{"n_layer": 10, "head_dim": 32, "d_mlp": 512, "norm_eps": 1e-05, "rope_base": 100000.0, "rope_fraction": 0.75, "qk_norm": true, "parallel_block": false, "init_std_down": 0.0, "beta1": 0.95, "lr_head": 0.00861, "grad_clip": 0.5, "decay_fraction": 0.81, "doc_mask": true}
Each number is 128 + 32 x the weight over its row's rms, rounded and kept within 0 to 255. Layers, rows and columns count from 0. Numbers have three digits each. The size before them is the row's rms in percent of the matrix's.

# o: layer 3 attention output (transposed), 256x128, rms 0.299, rows 5-16,37-48,69-79,101-111,133-143,164-175,196-207,228-239, columns 0-127
# v: layer 3 attention value, 32x128, rms 0.21, rows 5-16, columns 0-127
o164 108:090162156101139075114117146100139141105087033153068058144123105110100132105081125126198108159109098184105129177142119170137110152161174137131163099172147170125106150134091149100143096076075128157115123100116145121133118127102129126108062123169158117144157163141130106154141130051118107127172085153104205060119116161160148153133136064164162132176130178163157113145089195127154136117112
o196 096:137133123103112226187130126137134039070089110137067099109175151101118136164146057132116111137119069097142118127154143059101145160113150132079087139066157153112111159143149149122138097093085146111189138108154146155133167047176138130137153111169101157135142105101125103112150111093128093157118111152148101143113201099182109106159145117096102099091099104132138095111213129157107095109137
o228 111:179133110152072156077125131139095152162138163155205195123140143173153103153178132163117123082130142086129101137094150122154127107058128093161109160083135072143175111185173090154113126143140137136075117132117115086079073090177141114121101134145124114108133144079175075136110154116138186088118183111104129108170122115090118121095156172090119127128136099193086132055135112059165079142134
v5 098:091180126149109100129103191087123132123170123130125143102143170178140156116170065113172151155081049110120135120115138056108185096141125115052129072116151115117140088110099128172143131158093134138122162080092067106145149093061160184117154144071164161107150135129137104112115152180125095173094136093058075210089143157154125127138131120117130102097184151137103138117112137143081138154120
o5 116:139166127093217194119121110075143139200118076117128176142078105139139109134116148097180127107111138153152077155151174142169153132125140171116128142137118142105113121154086132131140118131099183121110117088111062127120114128143141139205113125176151102091166046254112108135137179095174120128084099150215170157119115124123136126143135111124090150119133162134201108135123124139120127114132
o37 102:124066130130091135109162135184144076139155143156134170167148091120158154180159155106073152059140142088090077128076136096204124076187117149173150112109110146124119114141129198102115133154148162161199138152098176115147073160130093098078080157096139145185071154177134148143107118137076159116109063122156102139123105142137113121145161091098149138126066126137125129110184148112093175132151
o69 097:161114180079118124108162120136092124135128154124146143134098132147136124176141090165172143128084160139170121154128094156159080167163115108117119111179167136080160185107156129151151125096106046144105103102150183113180147064148123124123137091194152161103083139105147225098120105139153086090174140117165140095125136116103054171122137093067157158126095087136097120142115065069171081147131
o101 091:129145120141081104132137113155101127136123108125136110129128147184080149073157088118128125111146106148107151116158067142140113129107139042136128129173106120213105113147083106097122111072141094078074124096175138074160127084136119104115143118120056129161091171069122155041129153130138169168177124132046112098122169086109132146107147143166065132125167137078134121124152089190166152153066
o133 094:130106083146166120074136109134191131120116060139068115119146132160167049122165156073098126160140090085128122143134157089192112162081110129093121153097135126105131112123114125062190137135144104135137138125102126145108166088110212118102097212123129136107114073152136183114111153150110098052093160167133117138094156135099121094104201097136119118142139164143137208114116116115123067150087
o165 105:080149172162148112118140107177136165117145204162148130139202138102133090116121162191067081165106124114123115115182128111086109121049157121107157180084101078083136071127137136125122134150110164097131092148109100158093171168205131167137153106144097097109108141162138085144169064149121140147075098188141124079161143151107167121121131110142136094109082100125078086123126177147097174091122
o197 094:161143145129140106134103161123121105084068133158190146151084105127130111097095134167133071143131127098124174110146079086137195117167133227137116152063190166144168123139199099156144131187150108130156194144078143116139183122090127126134099168144164056149123109099115077160126051141147126149119122060099080118101112109128165117143099123144154133181117121081156137154104150127115141101168
o229 096:067156070157125091127098165124163109115118083071153151086120183119127127124123088117130124161133116114129116100112179155130163101129139094176123091085108136140095114098076070148138120144181156178082141109142111163088059162145121207159132092024094197164159121146181116156117125122125071116141116091086179112147097185121127146117113154141119065129138155180125174146105110104129096150139
v6 099:183107110084136105124102174164137110128101139166110128109124072127157115103163131142083077142150116120144167120120133107104090116078131143125151174138150122084093142113092127118043171152112128173108172118101122160101118084099146138121221095094186124101124108151084151148152130114112143186140082111147127119047085140065087165140143111098064168108190139046159175099111138090120181149124
o6 091:104144111165092096158098115182103115105071145111170113070122122120139119091130129105147193083139179102157163139149103148075107100132133159149131135210120127131116152148163081136136128140179084107134132167190119150150081129116140132164183150110136098140166169208179148167142149126079132101077140160110112134125113062139159072059156139147077116112125071109177127077184130128159166181113
o38 096:110142107130162192131151093086093134119124071184121126157124140143125082164166104133139071110180075046122143130196142123168187124122186131118063188134137149184098159194145123120137143159131105144113163084091130089122163194138138112144122130100088133136033060078144108116140128150127135129081148164129076143150114124114132131116181169167162113138120185141130114142179104136120097116123
o70 098:075143141098094155138147126167123155121164148133113137141105150101126115101117114112150083159107161120161079063158102137144170123157213148148151096145183146144068093189101103177138151119156175162197161095182173050194113171152158173094117093128108132126161111124124063192117137173084141102112100136095127165131137160152090106117168142112121156118122181106133155139137134078163077102086
o102 087:089104163147179153126132169189113144130121167158047161126128143104142154173141077099183161072144155161136176138111184129133101147100086151128142176126119114113153115138148171157149090134115144124137088151140165167154120131091152165139127054182153131173074125054113095067072133125181102156088091086185145117160134148175156108200151123094148150177120146158112136112117172124105133098172
o134 104:100081148110147108097086190096145131080087146163150091148192180149134129127153167123139052177140125114098080131111153153136189147057082088122094134171112152116135199142125117104121101079140124129095124122173104206104127152126135137059103227151117133150126098184087153145121133186138090140099080111133119181117097136121145133091116096141134110115133202118126130109100165097111117149088
o166 110:151143114129149065121111120100161132095083169103164087093151147157146114078106127119059083111170102117155085156112131186147088183060129157078142090080140150159105157052108071140129116157111095075097160116138153158157160111168126081096099128119154118092192155073168116129081089093141121140124154102121130146129172073154159120178090142077104106138142089161118105131172138161108090140066
o198 091:164137169108068105076164141133083111125163081126134124163111155152102111136097127186089170101155133143126138148130122094099056126059107055167121103122109124136149106097127129155091157147078148144090111086099076123031128126163124131128082109110105055137148148140148181104121134080104155092181089078097112140101106159119111153077154148208152144058090146168167123132092121121125148144157
o230 099:133087106128140122149158164108179091198077100154148124115108106175161148164166135123100099157100128175147162075131089093135111142165151157121115098139147094074136176086137147061107149099143098151150081149104141096115138096110115188097164095103163130147085139090066188101204094129172169135161162159148153065177062137073152172091107159106128144111168095099148096143106113118104165122149
v7 099:137142159133118080086133170132139193116110121104097138192124128123122117137188064101128112173115134151095164168106138154105176153113049126111118115096063127187079137148121101121157141113158151066150079143114080149152072107163152152124125126079051124133100112109127147118085097103164114053132089140150098111137117139103112171091118128122072057102157167112068161172085142077152111094155
o7 102:151168162178121140156109096157173164166164167124095137183080124113133103154137130108131132124097096078086094071156098128126148123151114087127155188135093112129087177115109101137113135100127105107115080118081099117139157099124069111119171122092096118146100171018144136141118131141100083173080084099080182063109146075070149164149116119124123115185167137105120166186081126086120148135176
o39 094:153107112152124134082162102077166065098114138145121154115132125170125147157154139164076159167080179109107108093101134112104156122082163054193107068124142145104132109146169087188171116100204110110181170154129086126081112139146071102160128173176110113128169135152113135153086143152122106062090158094101145116106178072134100092108190134113174100178138096128112141149122126146162107122076
o71 088:090110118180158149133107118169103135114185175155151111080126109183120182136099120130123169120123113088156180040080092134109109137138206098111117100120123115117144110064148135081110167161089117136129134089169107134128145131125168114145092140090154139091160160093159104106180115134109147107170174092164085170150136125197110117142143143134085203126182068121148111098176093099069149132062
o103 085:124150124093206094115108129097126142080109062133110148085123138086142103135058095081128111148166109154161118196182155125175104102139090158079121146074129114167151134120149175153200113105133133106057118151098185137119117121117143101178145168118186109075119150222124149104107173083121127132114109147197136077151094170099121121166095127099104128100107112171114145093116155151106176109119
o135 106:090211094112161043165166115120145097124090121160126150141124087143123111140130163107102066159087130103119115131155147174135102124114139108175144115133113067088103108133141130159091134162139128122100160090086130130020115127180130163151117142155096148177095127066171173136098141122097188152159034129146120135150083095071126156136153104139117121069131116143129104133180122103155202099119
o167 112:153158126159101152182138110117162162132163145115170107177078146149148159115093165156136106124134150100129117185143118110136135141096138149143076113139137066080138115145171104202092074128100139199105140140161139105131182145127106146121158156157110126182152101176159094116124130085085135168085099129033112151135153142060162105173134093115179096120126111083186133108108013150112147121134
o199 100:203126139045117121077172125097087077123114126121109120177140121118101145089158029145164139154136129159084100144144107102162087094157110149097126130148148164111144107176101187130125122102139108123153108113124152161179132088105168142162130125174119078135158134191112139117149080100174085146136114204167177160093141135181118082066106135161144138116148142114100113165093152175146050164123
o231 109:102083117124071086111126174121085148146118149086150148138141149036144073097135118128105126081128113144113177149109128156095154114136082140075168126184133136119081125088058103086132105145138136113121160165092124116144091128114134142080145072049128147097109063061119113117077110132093106096106124176187110072108115139129131143114130097128104125105061129080065105081182195135130124125092
v8 101:141151095089127103143124077085136185114052149089133180109078121099074182151098165083159151168136110172115188122185159171139128091162127136146104109086110149129126132111073116107167171103166108143139156149165132161156124111120161092161121118088135140122117117132158076136209128107154160080101096207132086167111097180184061097117115100089152110108133082118087111077143136131138155116092
o8 091:197149106148129146148180044120127151159069168215148091106136184126142080129091077152128141057150164082119174131145149141113192089114164147123101130083137126106154136124151114157137159161133155168173131116162127140172087138123179156175077148109161115147110144105100115150146130084140107123166157094133064172174112072169174116179132127106142090158123073119141152095156140076137091108133
o40 092:158135110111133107203121078121091122184123153154132163090119114110144058150111175124114125073116088148072168132128083077064116126119165147131124196148078182110122163052098156159104133167105119115136154132150111133070158101109090180120210206088151157120111117211110110086142100140128065143135163103139139153089144112147138091103089154136134149131148094110138112138148160173137161125140
o72 102:125108154144173164180163166109122094095153114095123086159138159124033107110182097168155148152151101102116129110063106106145132158090145154115121122148153140116111155029166152114095106111123121100159125141126053075127176140165105130121192150134077095186119139064085135135106128194140136192109161123139140104099120098061114096137125120167090157102135212117133170130102163134145108123107
o104 094:137108109133148118141113168160118122119144126185113205146099108123157151117090216126116111157078100170171023065135120177161127124115058190128140128136141118112125086155152113112157148153143160139046147137126135168090116163060111106050098115151156159111144139130158147159075143118157135108075169183130165114145150148114102153119124154139147151139117107101111179070118164082080126143146
o136 103:149167142081145122077041113132167132148160126131132118114090097118120127125136106119099155140110189088135174166181108055150168099133152125166168142140116178082107103153098158064128103124129089126176093157031150119146125066092126167173102100084092109092057146149147124092149145164063187116076112155143122153145147125121092103078166111142108158108118111111143132156175139138138152109074
o168 114:100150144152092121125108096128142110116109157124158077081180114108193137167101069105121088107083078187137143150167163106144138117135164110128133113097164167112149188150128164088137126151150145196189076125106125121207104077153149120105120083096167153111087135209163143170098144118089136122164130087085180149114175119155119120172155113093157098098164092178135114131134088175073093163132
o200 095:121124116159118113100158114143170119126149098068147162173101157148113159132155155159152185048127124113193139117109076112105114123147115126149134111129143071149154101098109074136183105083101099160122111063127142108063116110171097148125101132210112107168112118119156034140068072119101159099151110118124061059086104182127151166068147093144102071123126133166110146130146124149135129162122
o232 108:132148109103131070091138129107122197130105149076122124125068116152125132174133166140110081179109147114091108173154176150103082088122101072107109105127097130149138168041072110126066136101126094094087113169107174180138168184083132099139164138104111098110138085061103154102168100122070198144102137167142116163132086145130092139164096062136151118142123096119093082151150113141153141154085
v9 100:083141099118072117123160143114101166094103128126120147171130155173205106096102179138107064151131108123147050138122069082068176128090078160137091119126149154099123189124135198164112090113157141180177113102184140139160081138175088124095114144116098169130147090113103169103155120078094112125156118165048112138133090132089110123116166125138152124115124147161130150172213131126102100147135
o9 087:169148121102171098140125102134055103149141186104162141129116155136157110089073105153111112133151144052098131120103032170138093178153128119116146131146104119156120141099047128190132134073111153094092099135151164105137156084130089120122127073112128095121201179090110152176133079112132112096157172161116174172090120164149115115184121084133152169108131169095127157165089098132132085162172
o41 092:057191182088125128134152167196116121093124104137089045160132143108114119180142114108102114165152140118134119170181145150156094124060161123107127111125162106056155153116125113146155214145127125147137165140124131068100109060107137090110200110139128141096178152109091134133153132209091192092128127097114132179153123150160159157122086142077126161151166087147099149128114099143140151127100
o73 077:121140138130118076157101109122170079157072081207216129144136114143086169099158066095063131103056147171155107127147171125074116150122134161126114096157100104164154124142178108121153132121123090083130109148111059138148132132155169151060129120162165081162182120119115095110108103126148080142128109080152098078142126095162107152126138133090092141174167129135159089092097104138183110146071
o105 093:172083154140091104084071138147107098089121101128145128151092102158112146132076133152156131142106116117127141121117122100146136135186179150097118084142158120143096072211183077162173101120168167163075113137117166128132114126124175164147097152123152147093096172184118087156120154116151134068140165116108082107202127112123098102108134155145168092142136174031153188107158127050122162148098
o137 115:094156114131140135107177155126131168080083090117080154119140156112090093122079076171117105153165126151126134078125184097173075120080160145147111115131104083039137082172180129084148117096141116140129137108115203123128114090145151137165093123160120043142092097101115177061129079104138119064108149149178184148148181087153130130113151159086103113157095128162134116140157151127144171164162
o169 106:102142126136117172092125111101160141193136121101114134135135168051159132101114115120114161115133086103139130077092101127155108071156113092187159103144100150184128118141134131089088170112143082183143144078153079120097134143122131096159125060155113120066076077110141143096100158091109133123059112135172171091120148122114201130061175128170128149105148121171087083091168167180177150121080
o201 097:151142111147093158161149167139166144125101122177142203069174149102131117102162134126220061125182144139118111069128123138117135092090124169127173110125134105078091124169133083115122115162135205157109121136120084136120113144123136105137107120052133125175012100160162136118090184155093169159181074135090115149097107134124146119152137150149162106139143129110122136159168137060106103106155
o233 101:133118044120084127167145137122121176091174109133104075132147139149143109158128161106127123134158092142144142202120133127048185120117129140079103114113116131072112116185131207157119104097111118105233102146155200156136127075164112138159131164151108135158156213133139158106182088122139125201169079181120113115106123126120116169116120138118099122132122082141146147133121111151117062089144
v10 100:137158135096097137102128155127117186092076132129120213199096165181132155047111134124161153136139142079111133073128153145169093134157156110157149119155129130141076125066130181110125139145104090103133080144146124125141115119156105079102142124116158103075086127104129114107094155057107105137145183123097171061141194109073134121113085091103110102097156160113131086078121066174072082135126
o10 099:111107109163130142124120183200068120110147156126141141102177133128137169130153123145113048147163098179149104148128144121137128115106127124206070163146126117166203148132101099133087159147218174142096112098078122178096143121062098067085160078160080129107137133109096084129111111118091136129105136127175137057105127140122047141130114161147134152102098141100069132119140132180115092154124
o42 106:117102171131126091134087090113137097104128169139149134070158150101143175116132102081145141077124163082183149128134063185134164096091124125061170108067108134075103156132138178119107137196104073101109160102164117086095139147126086151120160171149141127155152122106139180107137182125211137172134153072136100171159128135166159039121143179090115147109116162137128074111123099155119134163133
o74 096:079152149115069097136055130115128127131184153092181156132111119158102128168157140152099134154078131143106143114124044114083150163082131129067174146128114173158193119072159073162154118093180146110116160186120131115113126153130135149123123121121099127116068142100120134183195117111120102142140181169164054100166141087185176120108109102108198183116140150136122105173100149105156152133138
o106 080:184153074171189195128140129135197122150144101100140075161117104131186111102121147140120116113082116102140113088099167110131086161134110111142071081144140125151116124083045078153140093154164142161102093167125145146147091101146105105105161160085121124104181101160157126110134095129188127168146159095074175112096140143130135166074100089132064136150152073123147147054162107083120103148077
o138 107:127159140055123160138091118149108129154125142104100141091100148145156103128092104137062084126101185100130093108216105120102107145092206147108149097148165088160174141051101123097121182161123124108150119144079136061101097116163122120101100114186132134127185099146152196180142124040073148119139127131100156102165133113133119151156109100165117105146129099126107148158146081132151140097049
o170 113:129100198157141110078132123147127119082098150166119120108151127119128143163080154039136163123126108137094108098108110146168160159088086121167131177108159092086108135109158127171193159089124095177074104111106138130107093120148176175162050144111189055140088189119151103138162096149159114120165084155108109173078093163094168115141136158140158071105108161072108141147102139147126114084115
o202 095:163125112059151074133113081061166140106113096210151152130130071147053110114126127157143096163144131136116103179160081119111152102153102152126144121178130169083137133109103119062122154125073149111188091106142116146151182149155087088092146142050174131183058114134116155139058131087156074113114102130161124125099105147127148161131164141130116107149162134106185128159142102127177169132162
o234 105:161077088143161166137089170114107123134092081214097177164134173132188123066162117135151130106148151086111166156166173135145082142191157096180063113118088055173100124112166149101113100136111143078195114130175138126163116141161103162163135120183132148137139132076141113111121150138103157069135168099149139148175164100114046173174109150115124140137141126108149106105108111096131118125092
v11 094:141126208091169119220134112066090160166082092136155144100162188192128102135103079107156149076193132108090136177112118138172130118128079113095128122160106150146170082163112168111082046183133184153101138157136170118125126129095114148131167133155125113167165080163130096184114112110092090110147149155150111161130153074107089101078107142110123107119118124112137119091101150126168106101099
o11 108:154154056123115167145134176146191140141130199122189167144112121144132146133109142091120139153236124160116178099131143140135070163127154113127057170101135113109149138139169133145172122057128107124086157091149159102062100074100100145135132112137131035101143159108137136123159133118152074074126153135177177085174113100118100140139120094129137130117146127108154104180117069107179123094104
o43 098:110173153134094130123112140142189140118127159104134089076170089163149164126121146131109131138098096138168125144165135133139171151116086122106140157100101150122122127104094093109125144110123180180049119154096127099191098134137121104126149181107112104069117169200205129139137104064114078094102167141114155122125130091079166161147109101066144066158035118145142104119128178150064181162086
o75 094:104142159127153158173139083229158130179152164091077102085108130137175097144128144145105085119096084100113084111124106120127178099173151120093159129100147155097120166181134127164137161123136140161211160087136138139188077170139089156097178164118116197146114111167120102132135143161092139151089136142112096139093153124085150145154142108116115157121051169163105110134055075142097126180147
o107 098:199097193138118048061142088048128108174093162184159130096103116105117110134161133142093144129090135171110163150080123150110131145135051156158188124105118133084139170070178139081116141120134120184124091135122150121106175157127139088175122104125108121159166072136155176166117130171177197131088130154159123140164128153140097086115140142147105116063145132125129076128141169123140169133132
o139 106:140133166115153159130134156128095154091153161084125146131157164127103106057130169103103169112184151134088128150142055108092063101213102093130152101132135135080114119090141151078096141149098142114120095067159102141087136126134090138095108119138151169158143089183099110111116133086143128152116088062158199125089146120169118110157108034170150110176124187124101102107103126101095104116196
o171 109:077131100155123097105105152159122086062168102059097106132151089107131103129152108126143100125142076108151087133146132175165128105134197094169156073197162127148137117178126107085153126093121120071144154145099068141135105114137158138106134177133123132090093108017084084091120121136080080171114124131097099189120091178140155097132146092158159156138159171105177164114168099131130130091157
o203 094:129105126101091141116156161078112133097128037136084117134060159071165147122115112159110127178169181141128066176172150110114152110100149095131134132122101088165171109066085094116101116147131170106119069121108173124124145152075104175137090110151145154143124118139143154144193127124133214090197118152063126124141118128087096192137134093128154094154122093144129181111121185115117082088103
o235 094:112132112132129080209172127109128133092135113160122133185147157121128100131122171123158145109081138145103135072073112070138116097142096133118087167118145095143086074106087153130092087200107158155087133099153137137168156140045108109139161129112105089092164137136092119151078092088145103109137134124189109173112189130178118110112074213137105161153175063101117202139134166119119122097125
v12 100:087134139164110095161153147142148112153104095201102086133155129111103095125119147096077149125062107139134113105114168120112139091173131080211168106153080074189124103131079112132175107142137123128162171133143104152143122114168141130086152105164203154131142100125130087181199128118112181130110108091109125026127124145133176166113136088073096102132094150204108188162133113130113130113123
o12 095:169183175165102099151131110118118084196089098153095158091160103155076120078160115115150194095126098092159151130143068134131136121104086116151100134128114099200119141127116218110071081120125134090097102067123048100148146096143060098084127144135129100129107109078105133153144130171150091105146110148144107141063140115148122112106163098108160119142101171135044075134129116091150117138149
o44 108:127097146164108145078137120170190180119096128091195146171094136204144134170128124104100103144174171125117127167192162134138138128101084121144121149141139211140164157138120111093118107133161158126111125152153122141112114139159187163172118128200085142120130209156101133128151090086073136060134166061112169090149121155139165111146136109096136136181109106125170136171099153128132166045129
o76 098:118137149118136078144125101118144123145146114139136150186112160118133176143139164187148116164083168086106156103150071121146128119095149144132125131166071127112099146204139133112176107066091128149135144189114114082122110125091171147148148139145076091137109119092150130086163073071138081134164056139134118133142128107228128192060126178144122202073122085100112095129119141153151159112068
o108 085:170105158103133124151184149115140153098159078111131123079143138096173141170150185160135126137158124132147118152108125071114140084126155139093153100063183087106138137066185100186162155166129098212093091124139167176111163118149156089177058150096172181072147149187144085112120115122106113120063147139119087092108102109104102171122143103134148152143147083160151195117126136135154167155138
o140 112:095116129144132109087098136165131126154089109145120138123127103144103101124188107108094105117107174150098139091136131089119123156092120197136176155028167167133109090155138176092164077150101089076117105145138095163165151157179152140135115084108090171162131118058174229156139120110153116129204168176049148091120128120109090163141140103135107108133102177148132157102122144171121095115164
o172 102:141134046114116138119058143119096124108083123166173102187147144110136141148108138109154144092121126157092154145098174166105112159172121185117120120095095161120087153135105150055120113118146091109142104082127107140175194143140203132122133141088133187204114119129137145192099163122102163087126181130085120183098085069057126140182128146095118128069116147111108126082167103080123098135131
o204 093:121153141112112139107192160049156140148099096192039058077127101112150134153150146138104129124126113105155105129141154151150079152101125137121160121188134076093097066145136069156121152167143162119188123137138178193190068161166118072146130122127148104126130045137130107103109186129131131124122126138196120142148143167140150132099104146103115098147176105113146161116140106180088131086076
o236 101:102109106175108135131127110203124105103161190143164115113147108143123072117123058079140128092113126168118075134101162107065152094148165042129145071145134125145153123096062120160132129099140131103129181168141156107137099130063124184054125073107165088128144133175130094087142099147133156181112096104131104126115132116110152062153113132148099067147180151161124180153170097145112158131179
v13 101:106098111117114138132141105149167125078127044202115137128165113100102138114145147175152168139149110123118119121106152138130140172142154083069103155131093157135121148178092115145122151049110136084078135159132122136105115177091134090125071119114103146091145042067100159138116096178141106124080125128124101170145127083083103098104192133055108111071090182130162205070117144124143134165116
o13 104:150172166139111154120141133137154167146073072153119184119060135150130132174099107123183116111166188120117154130098123088164163116126095131108144084122111151163104068129060026140149113115106142090108138150127150073053108221124122097115101130164178089109142133143159144073137140113054131148157115111133122136161092113121179133113150127199134105154156148121119135160105192143079134101120
o45 092:101131109095075077118169107079164138118153137124124132209184095142115165086137127157090101125108149177159116170114097159066115107165135125136118143174083114147095156110169115114158107133099135196097149102095134106158081150111177101086126107100122131095115116078137033197161095104147058081162113124166137104133169095122118165121083114123127203178121134109159174135129080115170149151121
o77 098:106114135100151063125121156143097100114126132169133125131151171153129115148148156143160140112105112127152106135159077175112039096094133085127153055162119152145146153159156144072136147187112138140119171141093156149190145168137121167093088134097158113102146123154120118128131123149154149061109179169115182177102142150151125166127064089141096096041104099175110072147111101097220085097156
o109 077:113165154114103200135125127172154100109145149126187114098089109095133152114112113106090143087139132173089127123144163159127104112121155172171127181132151165137130114110197172107121095156161115078078121161120141126146089164112197164216100109179151184186179116162121138116128170106210138120046115150146153113122123109155048108134098157090142098169145161149111122133089076151138165120114
o141 107:091176136085163147113163153175123143108110113106142107146115133170111118175161195183202095151092142123108171159154150133093100170118145060095125144082196116101104207134137085104102154171122130130148062124187102101113127129154110108094053131137062137105098147087126179172120078108145151162156124111101110138117134177124125138171164089136094091123136160136179145133122108167104188078128
o173 107:128122114132111180172124083111137111103084150133123081138181119064117096189079124141123089109091167118161144173129107161153185167172098116077095152114109122102109183142134149160140115108129128161194101136170073180123108113127134155142178043159120076131132187089147112161132109090133120151103165103175118074144110143119193142181102103111096160126108062109168122157158168178107155085132
o205 094:162109123106146108142130164106072194138163140089078124132098137151125135083144115102107135142123159118155140067168127119145136136108108190155160107162154121172156141089109142160116160155142108129106125116124161109128119036097094136154116157092166187087122155154087116097070161098121135147197139078105155051197167114158169082060149158118099177149118161136084168146117136056143128186096
o237 105:163142170183131102132105091110104103168128122176110157118175096110123146127118136128091135110172080106131088121126110139127152133160125116111140110066153141098140133102065136164071131052148182100150123149167131124117154092157133139138196103121038122108191093094204130130139150128101121149115142150109162175162107124104135139148104163088137108055149139142210142083129165160122033193116
v14 102:148153172141220109104129126090115159072092164106109068186098151135166121166168124103156129135056155089202119125174108122137111154101175098123109120096119065098116111149168122159117134166162131129086173091141171154076174107084138107115138119121162133149155181134118162122132133098137083102134142068135178113118186073125169164110156128098126061147086148175165160109176110129148094114087
o14 093:141149086122129106157067145124105103128109141119140132228127179186161113112154130081156148157077159136098159172102094082154139093205099143176115169175126138190129143117064109166124124135123127138198168126118171121104133185115108085152081120051137177154071137090118089138170170111092154158133149088135107098148142145148148108102164124188143114130074089112149149161138095174147138144136
o46 100:148085081098067086145144120126162080094128142153129113103121163118167113183135117131171173170051108144103103125144141192201110134104186102158130108073115163168112085100168137136142135105176113171138168140118100197120107110120148166152116140118127127167164086117112202155167139104178077071136175154067131121100053120081094148141175138138134124112145129082092149154099136081138145146149
o78 093:127168128115131179105151139127081173160152088202126082113178168159151085126109082122117096139120140151146074088179149155143168161072097132060124078124133140150111099205173121158083123163157133063123099143095159081162086122144129142102066128155108152138137140154053129112110152173129078101123111106207140155150110156160124111091117155116152158112101081104170137092111082151135102096080
o110 095:142094104187090141119177126087127131057106136091180123133109078157085172098137126112154137133175091043139132133125161119089042092075109151127111149112152125096139129169121157123131125089180175121099144133142145138174057092095138142123133197077136155101130118124127147133142102113117163127165191179120067132086063135132148127161124196104123142127097134094137177171187100133089154146162
o142 108:117196097148152131074148124148157142092190114107121152131102079104134133068162131135125100168099169255124039164111102099081195141089156100111113080157173136165147136121146081088141077146109196098166152132108138177148123113136114156156168151159136153098149135112144117149127182141145088092118142114128132113089125077134125130153137163147144107103137127119124084100072135107151088082131
o174 104:174133147079095129185125136203096107161130140129122167107168088153108147125140125157053134113188125148103143142133139120074180162128166134104132147124169064114092111192045123167073130095071141076146132138172119156157116164165165094108174068158132075165119103138148115120143093140093179196119119178119165146119123155151133107163147101174175110159132121140124074123131153127124082079149
o206 101:123088131164162083122086122130205137138137101145167155080104171065128179120092074129149119090137153156125159121116153122136115157123177124124149157138135129118186197139167094102162076092124140229101092155120054113127203134093122162150140121120145092123162153165184144149132121081172114078088114120132126186075124169140154082138128096070128126117145105146117088156156137087149158179151
o238 108:136097162112157154078079105106127121106154127102086086148126112111110105167181200135128114082142148146157146094103103083113129124204147092202140100101016090068128145092116142110092156119151127137164138103114162141131154149144127101147148106124124082109138142131141113089094104171181120108158150084153129135153150089110102191088110132177132148093152204208180140101090179128144133094104
v15 107:138059130170117182127106142101127111140081083150111174119089136169129130149160104148100129152150155160110125139063116145137206087184154142161176109138170121115128051145123154144179134132127098153123123134171074105078146077115132120159085111096150140132088132116111136167145160160125094147159202200149185180143119133112074163140126211121102076154117077141189134151107171132107092148120
o15 094:109103135150161125189116158138137149132150143098172114127092190199143102147117140163175145114124148103153167063177140140146171103095089106150163073107167061098149141168111156184112111151073149145134131112199085120143137114123133145103115139116116161156069101089157205158095141153078088163146100086083048075128123147133167111124083188103136170107101132139135154145129178091089125147135
o47 092:107199151119092111079097167154120109114149133054117116159073177113142083120132183114097095151141140199089150168149158156093117113047211122074121082098118140171147097049128059109163136129144165141124115128175153169162137082112155146096099137148105121083099115123128111110122140141162061109102094139152132122152158137174172112107135143093087097116171074123108109098118172133118097118163
o79 103:140146108107103119165107121087115155130169117167117112115184063089053143081095126167086130041102144107100124117158182145079103182094105119127166167155119115147141131118136115097136126142112090135118054144088147104132158083141161099141101117120083058100126162184212183140114142153168149137135090112161126082169121123081140158058088126146147134110122119119117107095137101212141111079128
o111 088:113098084133192143095159100112108149089158166124140115145156107107115081137176099124150120158098094155124155224111126154160143135190168132117133150134047205132147100137134149139079116099158130130160131118152124085114091125112110131117171038139116081128149151191090098130153155055167152101137093152098093113121115180106137134083163152129154119118123164193107101141097065117088103062157
o143 104:186122177120103164105114128136142142144122115095167097119117155156092157156126090071126171110150199108174154123127073119141124081105154161118082085223139146139134093094140096072115181142092168156100187104142129178119119110138182064102109212125166138141210136098115115106108153117154146128115073094170125122112117182177102088131149124081064159128160106109121128120133164100100123136108
o175 111:094130201137060173116126089115147117126129097172126153153177148135141240138155183112130114119103130131124128109123089108134123152109098148154090159120139139099155146114161130120096091127104107150101127201109078155117123150123151120096161179093123164129116035200078045149106122131169150140066157133129123116087083093144180081148141060146166158134118155109150092111133118131141160183149
o207 105:140145070074145103105119127136117125120116040140159137111118091138142205144128159091094110155124099156158090100162182166141127153171121195066126115087142123118134154124151090118132146151119168126139106079108128112131133131143084118119088120132189123162154106129156129083145082198067200085170161142165151200113172130185102152211124123156122061160137138180127132136115157127128082132095
o239 108:157088159137089126084136155149155108137103173168064174091139126153135122115094067070079118120211168127154171114130083124080105098068117115128185096118164108134083164134068172173129163162129117125138186128106160113104145093132104154180156133125160116078127163133105081166163115088104072155114143089095191183102143092114101125146171108151141096123133149073165176143134126085140101132090
v16 101:108080121130141147033102174130127141134099167112138094120166061174139099206092103167159148130103174140134076140162136127155042114102132152139162114082092083150098155171118144125147139177190152154146125110158092108172073140150160183113119136127121138066169125116113061148091128104107107105151128202172105107103103085184132118141103138065146129122133161173183158105138139116128134114132
o16 105:150089116184107089116158159128167148131122134160191151099117133162173122186177132122108088136143122110148120123151121148165124168108136122171165092062165100116116098044138144135141192113163116124173106135180141157085108122146127094109187136133123146145140124085067108066102115147164144136139199115157181111135158130113072166079147147155019125100135135115099102092169082075168151115118
o48 096:116169136078081114127138061075122134092104128139123188116154117126162091079183181084100176062157210140124144156149153098085126136107102089230127108106055152134075127131170127099136112127163180138097149155129092122101066163146164127156088147102125130116109107135104144112160166112169137084112113138113083162106152130156144097116169131133159118085054139106139102100143095095139079152120